From a checkpoint of a small transformer trained on Wikipedia.
Size: 11 layers, width 448, 10 heads of 64 (1 for keys and values), MLP 1216 SwiGLU, vocabulary 2048, 26.8M parameters.
Architecture: RMSNorm before each block, rotary positions, no biases in attention or MLP, untied embeddings.
Training: a variant of Adam for these matrices, 553M tokens, 8766 steps.
Each number is 128 + 32 x the weight over its row's rms, rounded and kept within 0 to 255. Layers, rows and columns count from 0. Numbers have three digits each. The size before them is the row's rms in percent of the matrix's.

# down: layer 6 MLP down (transposed), 1216x448, rms 0.037, rows 215-249, columns 224-279
# gate: layer 6 MLP gate, 1216x448, rms 0.0389, rows 216-250, columns 224-279
# up: layer 6 MLP up, 1216x448, rms 0.0371, rows 216-250, columns 224-279
down215 099:172129182095106125124157083126041097145110126150075121094119149120104151139101084125169168113162124124148188128186144108155090148151138117142080173117145135132158046140
gate216 102:138147161115126112171198111142114177157075105122179102090173107203114169176121096126160162129118163122140091133133125094161053105114142137097158125075156128129142126112
up216 101:081125068078096135137060091166152089122116196136132179115080113137090119123076121151117138105153173147158142156142047112143115026126127144186153149110177139153059125122
down216 104:142072161043122058172097070122131126167148141118109130115047071117133074084116089116110171166129135132039162117149079140146131151092121168133132134095148141138098158076
gate217 100:154097126135133073106111131103119096138113142142154186131145053109128123116125169146135113099172164131095083152124123183137065164091157118151139165104120133102146139151
up217 102:085131190143209166105094132116157126110164121083092132148120053142194095122118143103148172089104101118106139146116127122101166108113126124084091116131125155117091162101
down217 104:163150143097173149134166162083139141152091129113128112166119113172149052153112126151126081143103168158145163157115162071167158139099154148155106103186131125095146112127
gate218 103:093101061197218107143130194117143151079085130059154115175192119137100078114121060144115104122138151152146099090141129133163114210126160198078113089114154094176163128172
up218 100:120169124141133182095099116122130170119144144144099153150141055116158103128101141166152190129154113151139152144089110151087113102159114123117186106119122073158047116166
down218 103:140114134117133144186136071134123126102162095162163120138165127137160104126153135159110150102077114158138154109143135150162080151102054086168180115098166167077113163130
gate219 097:132114090083174171128119136033133111118100193128115150164158132081173123148095150086087099138098135138186114173136074125076127149099128139154156086141172100109145131084
up219 094:110134136077097157125162145117106165145160171122114125072107076183160111151131120115171099079141102136160140167084122149122116167144142099145189154113063144136101138153
down219 096:118087100107145098104095168122174111146154138136191137114081113182093162107148137180113080124154160127098100125160089096136105171137144078072068130071116139125126178145
gate220 095:149087177140077140100096118113066099090135155136122128117137104093152125151124071151156164105131132115141114169136111123139087138127101144095115109112130208108146096057
up220 094:130085175075060144135109125141144069057164156114104130137075142112136074134068154067143137150155150132124136161139099112165103140107135143134110075107106154115117135114
down220 096:099150102099125156173125161136132110158102151107158144190088165138114149113045094106102059089121185160158096170121123135156151144168122000090109130161149170159116125157
gate221 098:161128126120129185085087136112069137112124158145157140183131092109141124158140158147145144109196152133095108081114146163119161179084101132167119138183103080097173170145
up221 103:117134083108191158099120141127122108137126121139117178171116090115130096126126133129123116159178079113084183105123136168152135118140191120136104129145086113092149193190
down221 097:151160153070114095230087156172137136153117100081106157104112131130081123073171112145128100157121112122143090139162102134170137042158164058101159125163132149139160126139
gate222 101:178200125120116134098064124113060109158136183117174069144150130053148100147158091157101130188118107112080101065103141175161147152128148139144083097172061134127189119058
up222 096:088168132194140111096112183127138103159109109084096138120126080114094172152159124072117197125084071151093142137144136117134143139092104137056161178139133145170070140125
down222 095:102111172102055112146126161114131133161093101125113116130199151140109110128163103067143080138087114085158159169118134149156146124092116160100168106120110146142101200136
gate223 100:174129065155136108126120170070120115162107117105125122095113140132099100144163102115110093146117098124193150091121097085146152114171149143150093103146163126146107069131
up223 097:084136082136129156146080103150146150077243134084136090121111140105096107099130105134107119043140130108119113117161140139115113153124162126073087095087148153137124169132
down223 096:101128147076152114096153101128104119110083098087079153093124126133197074124199098132077083113126132080151056158152140098144116094121136146147184163135084125126138170101
gate224 097:172162100117119171129135115117136201066130082171160112093174117149128108127159126148138093113119114155137081075169111160202077162140111127229148109135110177157127127143
up224 101:167170146123126139158136149154149126127151192164190128113089096104115098143117173204106120167074097121125083137107148096137095137165116134147118150159134103135106136176
down224 101:087186092114153105129147212176131099180189112126163135151145069033150138114090114125111121116118155104132113150104143093181118132172196136117144130115117120172154134091
gate225 101:081119122116201145086116161094142185101190123129127193135132096102119218130118087114216141115117119130093100143151110170170096165110138170206146115073121101161122171146
up225 094:156119054175123120127155105091122134141136099094124171135135102175146145124184201120069169111166099093105111145139144176130169143120102135183128137121182159132124073187
down225 100:141095101151117108134099099168064137170118124155172145075158129078133000137135094056124115174128121108149069098121180140109113069127172098110114112187094104169105148098
gate226 104:132150111064130159141104089085095135152168109126170093047175151125091147138149132172161106156097156135159056166067102177137121215123103118165158134104149135118158073114
up226 102:157121090067107096148153167107168107145101101129132108159169150093155082113092074052143090116170132192155171129134164188066126141070098157140126107118098105165134149110
down226 105:130051099115081144152113143138157140121113157096111125137154144141112077143145139131115093068132153143141090157135121144120184144114099167086143148138152057173126117219
gate227 097:171212098061187131139217097110142146110196131120204153114142098113114127086170099190125137120140142143134114161115108206118102135145058138119162092113084139123102094096
up227 103:158139133131127167122152124099160066152125131165120119169095138106109129150160099140151099147117112125136122129128151174143154185133086114171116136152103116084089167149
down227 103:110121184173140123165115145124057160112081132104169124163091119101156124136162134081082151066123173160135150109097118158159147083113134158088209151138152144114136116099
gate228 092:100070106132165138129172162090096128165130158111205129167146100134128137163187139080105119144103052131145085118121134081156170119073129159147182165146152119141083159165
up228 096:127154128177098078138153107084137115080135129116137129128161155164160113165092114126133103120110088075105140143182153090104099104126091124141156079158219096100147171165
down228 100:119140143133149090135094165117104097134082120107126123097144093189175074091093090166142105143166134214129040135148152174087143163088076088106109118135062163135122129161
gate229 097:159137152118089139182152135136155056103134099135107172173136105091148162188134128110168118131136072105060129141122115135115129141151096131147108065121142151107139086181
up229 097:150118139117078220104117072086157088116091103140090181135123120133142091122144105126199121167106110113105152101149099093108103154104098139186110053118111123140125146135
down229 095:112187124119141151131128136101142192163111114157107099188155135094149167133150119153161112127130111082167194127166116174101153140152112141112088187108160072096202142177
gate230 102:163154142091181182153164125119133154127119125212112144094140106064097115089102131124145085158111109207108109116178154172158096164147207128159120089124152153148067145140
up230 099:118121073099122141072146110162164153112088126208136076105101237066106185167087143121118138121086129156062138055147116124106092171066179137067111161107133070118111199139
down230 103:126167156151161155096132114109157099123163127104107137134131131173126174110161105148140077083120200108099133136132110185083167122102091089113086107174085097079074124153
gate231 106:156132114166144130106137146109120099098144150178157137102111137080181146149113062150159126149096136105132125135112125082118120092145109102144130131118142075100144124117
up231 100:114126161150133108100096077082116134093094190128114139113100138134120166129100102092113157167066166098084171131079091100085147130155185123072214120146163081083120133079
down231 097:140103142084122019116138132093117116180180133067126127127099122100182130139098128139163119071191143132108225109070063184149135117109139107120156113120143096111108148126
gate232 102:163131159081137092121159191085154153151191076124104181147126048155165029122163118148104169098153114054123128157159161115164155138168148154164125111100110108118107127143
up232 102:121094087052151127127127075138141106073093138134128115078117135085131150108101105182138114094148161079145126152120134144185088143065171113129099132073165123134154170118
down232 104:138128144116159165145099129131134127137134131123219156130092180113120090179146125170112124106144111133089124086160088127123055066129169193126045133170094122152098160086
gate233 101:140083154136089132113118158081144124146162181113134142122094135127193123162108128150105170099169049158138114143191073153125115113158115118139121186124136125087078131136
up233 102:096085124097146105165166166132122128137154140115142166161087089133156094216105210111167142108127153132074168113137141143147155084208094097146115057088129188153181086092
down233 102:142189146129142102133123085103123134097167151163157119136127162208109108136153134138119109136131141171146165143131144127113098157175096186199131146171119060161141121130
gate234 103:152092141122174142099160119095122134175043170092143086063114089143161117139121086134140144147123147161124074144135128118096108135100120162111167126132121117051155129148
up234 100:126103148169122201093158132131207144120121101104116124082121163150123070089129145206101129115116180145151079169119130163169094125199076114121159119130055155184178112099
down234 102:103145088098129066089107091121120109142138137160076134153106169137111128189109176088140111196112198177070120106131120100093232115075105131099095192123127146092094166140
gate235 102:155129136146134132123138106119110056124142037124139139160114104100137173098110135119174174139100133086130086104108125166174106146167112169064109149168052119145160088086
up235 098:147205190158108176191151119130110072123167088164161156103076162145101112143114166123139126122138146115085145136129044101063129157053114096142115138114087110143156135139
down235 097:093085131161136163139060120083128221116100146148123148133119133167208131182119187125108099136103128153067156095137112052089168102111167128170129086101135100052121105110
gate236 102:164108126088040126169141119122068109118150219085152109134137147108103109104125166116102106135122088183150109094113179093118150127128152159102121071190158145118159091133
up236 098:114173156126181090084149149133145148188084136113107084103142123068112119147057174108088126100176110117097139119092071146110134115120125085174184120066120168120183163139
down236 096:137155147145183104169156114104119127106162162129163113106161132122081121171143128114131117181099144121145141115024109142125131147145081089162121137107122141135138101160
gate237 101:129184061077144114148061118140152113171162139097100116197124106100042103175116113211139126100161183156124121181156140097125080128120102130186132164150125133176149130108
up237 102:121169123092125134130128111132190195124161111166118148139152120117121142159192136150155146160099155113106136086175121181060079122200147124158154141141107097141113130099
down237 102:137144140146135106140104145143132158159094145083174128082043117100124146129132114045075169098174117135108129132117144168167129119117157037097100175122126089116057125138
gate238 101:120153120173227094159143143105105099110124134065138130167119127135162124097173185104094144134104140136125142088191054133101140117134112154161175172067113217115110171083
up238 100:158088097121069137173206162129177140110082183129105158104080077127144172128137083155144155175124117111146129125103145192184128103121186122125126131135117070160119128127
down238 105:116088140157089193120141129040117129168126105159212166125145118125125127112134106153135074134201137117223139163132144110196138148129105176142115154137078122122126112094
gate239 108:129106123074133097086161100126121089115112102142138097126102118082096137190125120122145132112158122123159108124124009134118099127145116155119106097108148090098137139090
up239 107:124157150154148117106126136134137111146130070124109159068173144135120121109112099180060091138141178119143149112078159124109136140167128120094148043177142163132158111091
down239 107:122176149104136141114108125127024185158137144161122154102143117103125190145155162120175058113129209087154102160123172092110086076160150127117126113185121111135138144174
gate240 103:115130126132128147115163151134117151130162120103141141106140102136166141199185154088181044103161144108136149115151107119163118152155150149147056159158175132103144131110
up240 106:188128053181114120121117128117099077148109116103191142071085118122132118122109100145200112135113062158126081137121154150115151122098125085091097146156156155111122145094
down240 102:111102099090135135114142136098075123165058120062131177167090081104131192093132179131092054167095129142115046156092135128109158123122179117111136098142155150129176104127
gate241 103:137143096101161146142094096086117117103169114087124133083125076096122122131101166143119159140178142141113095126145148079182110154134101151099129154077104126179120158064
up241 099:158155095094122060090138097140085096116112065093153146130129127134156132208119136152162151117132089100167124138099105108133117185129162144153156161202164132096103171138
down241 101:145125140124132100178124138146094101158067103115104139135131093157172075114151194127142114091212114100153207166128169128161093157163090115151176155083155152188173172078
gate242 100:174126088136117142126191099129115158140112173107137100106113117156109166161156137159044175132041115127159128151202112132131119103081092146143103160133171143134159128105
up242 098:159129145127086069137103145163122118131156115138127155144088095127186125144175148100109138137065095167132126169071080157139187130147236123147077098127094160094064107134
down242 103:138139076173126156139106116114105145102107109142224121140123152131133112168158120155140161087117083080143099102147151101119089190127114203101127152102176154128189122125
gate243 096:093128155124166133099103151051159143171103134105115080127153082130139149158209196114177171148107130107130121142084111119133133161166143148078111105129087200129128144185
up243 104:184166110170106076156122133159147156153118120136154152180104138126097195099153131098085178140166123183140130097160111109108085115162139119089175074191211165133091104115
down243 103:135153174103120101124160052183128121153137142112182110148124137127118159161129124113133153142144137161053136133165180177081124154089081183113170147126128130143108115068
gate244 097:143099104069146121143076140111130149153067147177166061137125148108074128103122099097130200142118125090160104136107139093067092120099139157116137108134153113175146112157
up244 101:102159133156129187190136208147174078127135198063147152122136124078142097137157140166139158049124167156160156163150171093104079133090130109151080143129138150129110119140
down244 099:116120167141118118149112145223199092149151169094130158109159122055107128163124096128157163102107150135153119084116110164150164107139117111158140123119154097115130106129
gate245 099:130153129190134113107123118144145107098137166155107132199056108111113190076114143116121072100153153149179090088134106066182177166193116121157109129113071164133142116139
up245 100:124060180162068152079189155089124130108061040110110119165080097158122148172125119102069078122130123140054146187125132122162172145093137102085103134145155082125132131134
down245 099:109128137118118112158100093139108123137143155122166169113111106162130112151164120126133100140121122156090080069089133085142133150171227047130093201135114122155076078106
gate246 109:144131108125114156111098145169175161167072099127255152146115135117177120131082131163134104074100118114106000125116143147111127154077085106128130100136153117089201127144
up246 101:146143175154129137073151094155120141107125105171077106113153148128168121149109101124120145128172096121142255060146123090121122157138170117106156177147151089118093103110
down246 094:144158072063111137155148154181185110113139108132137172114113130121132125163137119182135139183124115104205000118166170166121168130156089112187101124119155121106197157175
gate247 098:158185142132142139093124113085123143168124103161166097098117109133102138104061111139052129141105102103156125160118107136112140173111096141160089149117064225102088174116
up247 102:153176139112063148112109109127126178121142117105145114125110157074101148114090134152120164152180116113089115115136119137139093156148091114163101136146096130124109165156
down247 097:152158136151151190116123108103123104134105183143078115135128190157129141142157140104201136149081079177150091085098123120153221044088158122108170067162166104169142104134
gate248 094:080104111052101152107165132125115118191091200154149176153111128134150137080115126131121159121094146189139149116088145076152114096131144149126141063119104149124096116108
up248 098:100109068154144094084153144121126108107121165170195166085106146117109133161142112143140115156064171140131090086133087167176043097042126119099131163107131148190104159161
down248 101:146143163083114141106110148149114104140072153159126165170116079159170100098125117148151138039172116125117100126150108114109111132161092144148127122112132095089082123171
gate249 098:183137101136133147121116157121192160115097048070143144124175102073115183119088082118167152173145138102101119113147089116126117115131176110118143192174107142131084165170
up249 101:187164181018104139137091069146156165128104065188116085083098124060105164130089145162160097144100158113121120074081153117100173093102140129147105107172106102138151152164
down249 097:113093091076115164128102114195095153147109092202101136129111140083142148117158168130206144102148155207155049105107142078146125075109067013086129142138094092164159202197
gate250 098:092091156171140107121124138112140146092126121173086106124113111136134194134112111091122120037134144086121091179081134075078120141134171125193152134144138141175174163162
up250 100:062070112113122185215162081095182068099115126142122128174104159153134128146139127183134116094126098133183113138144160126112093119101156104132095151167147135119127135138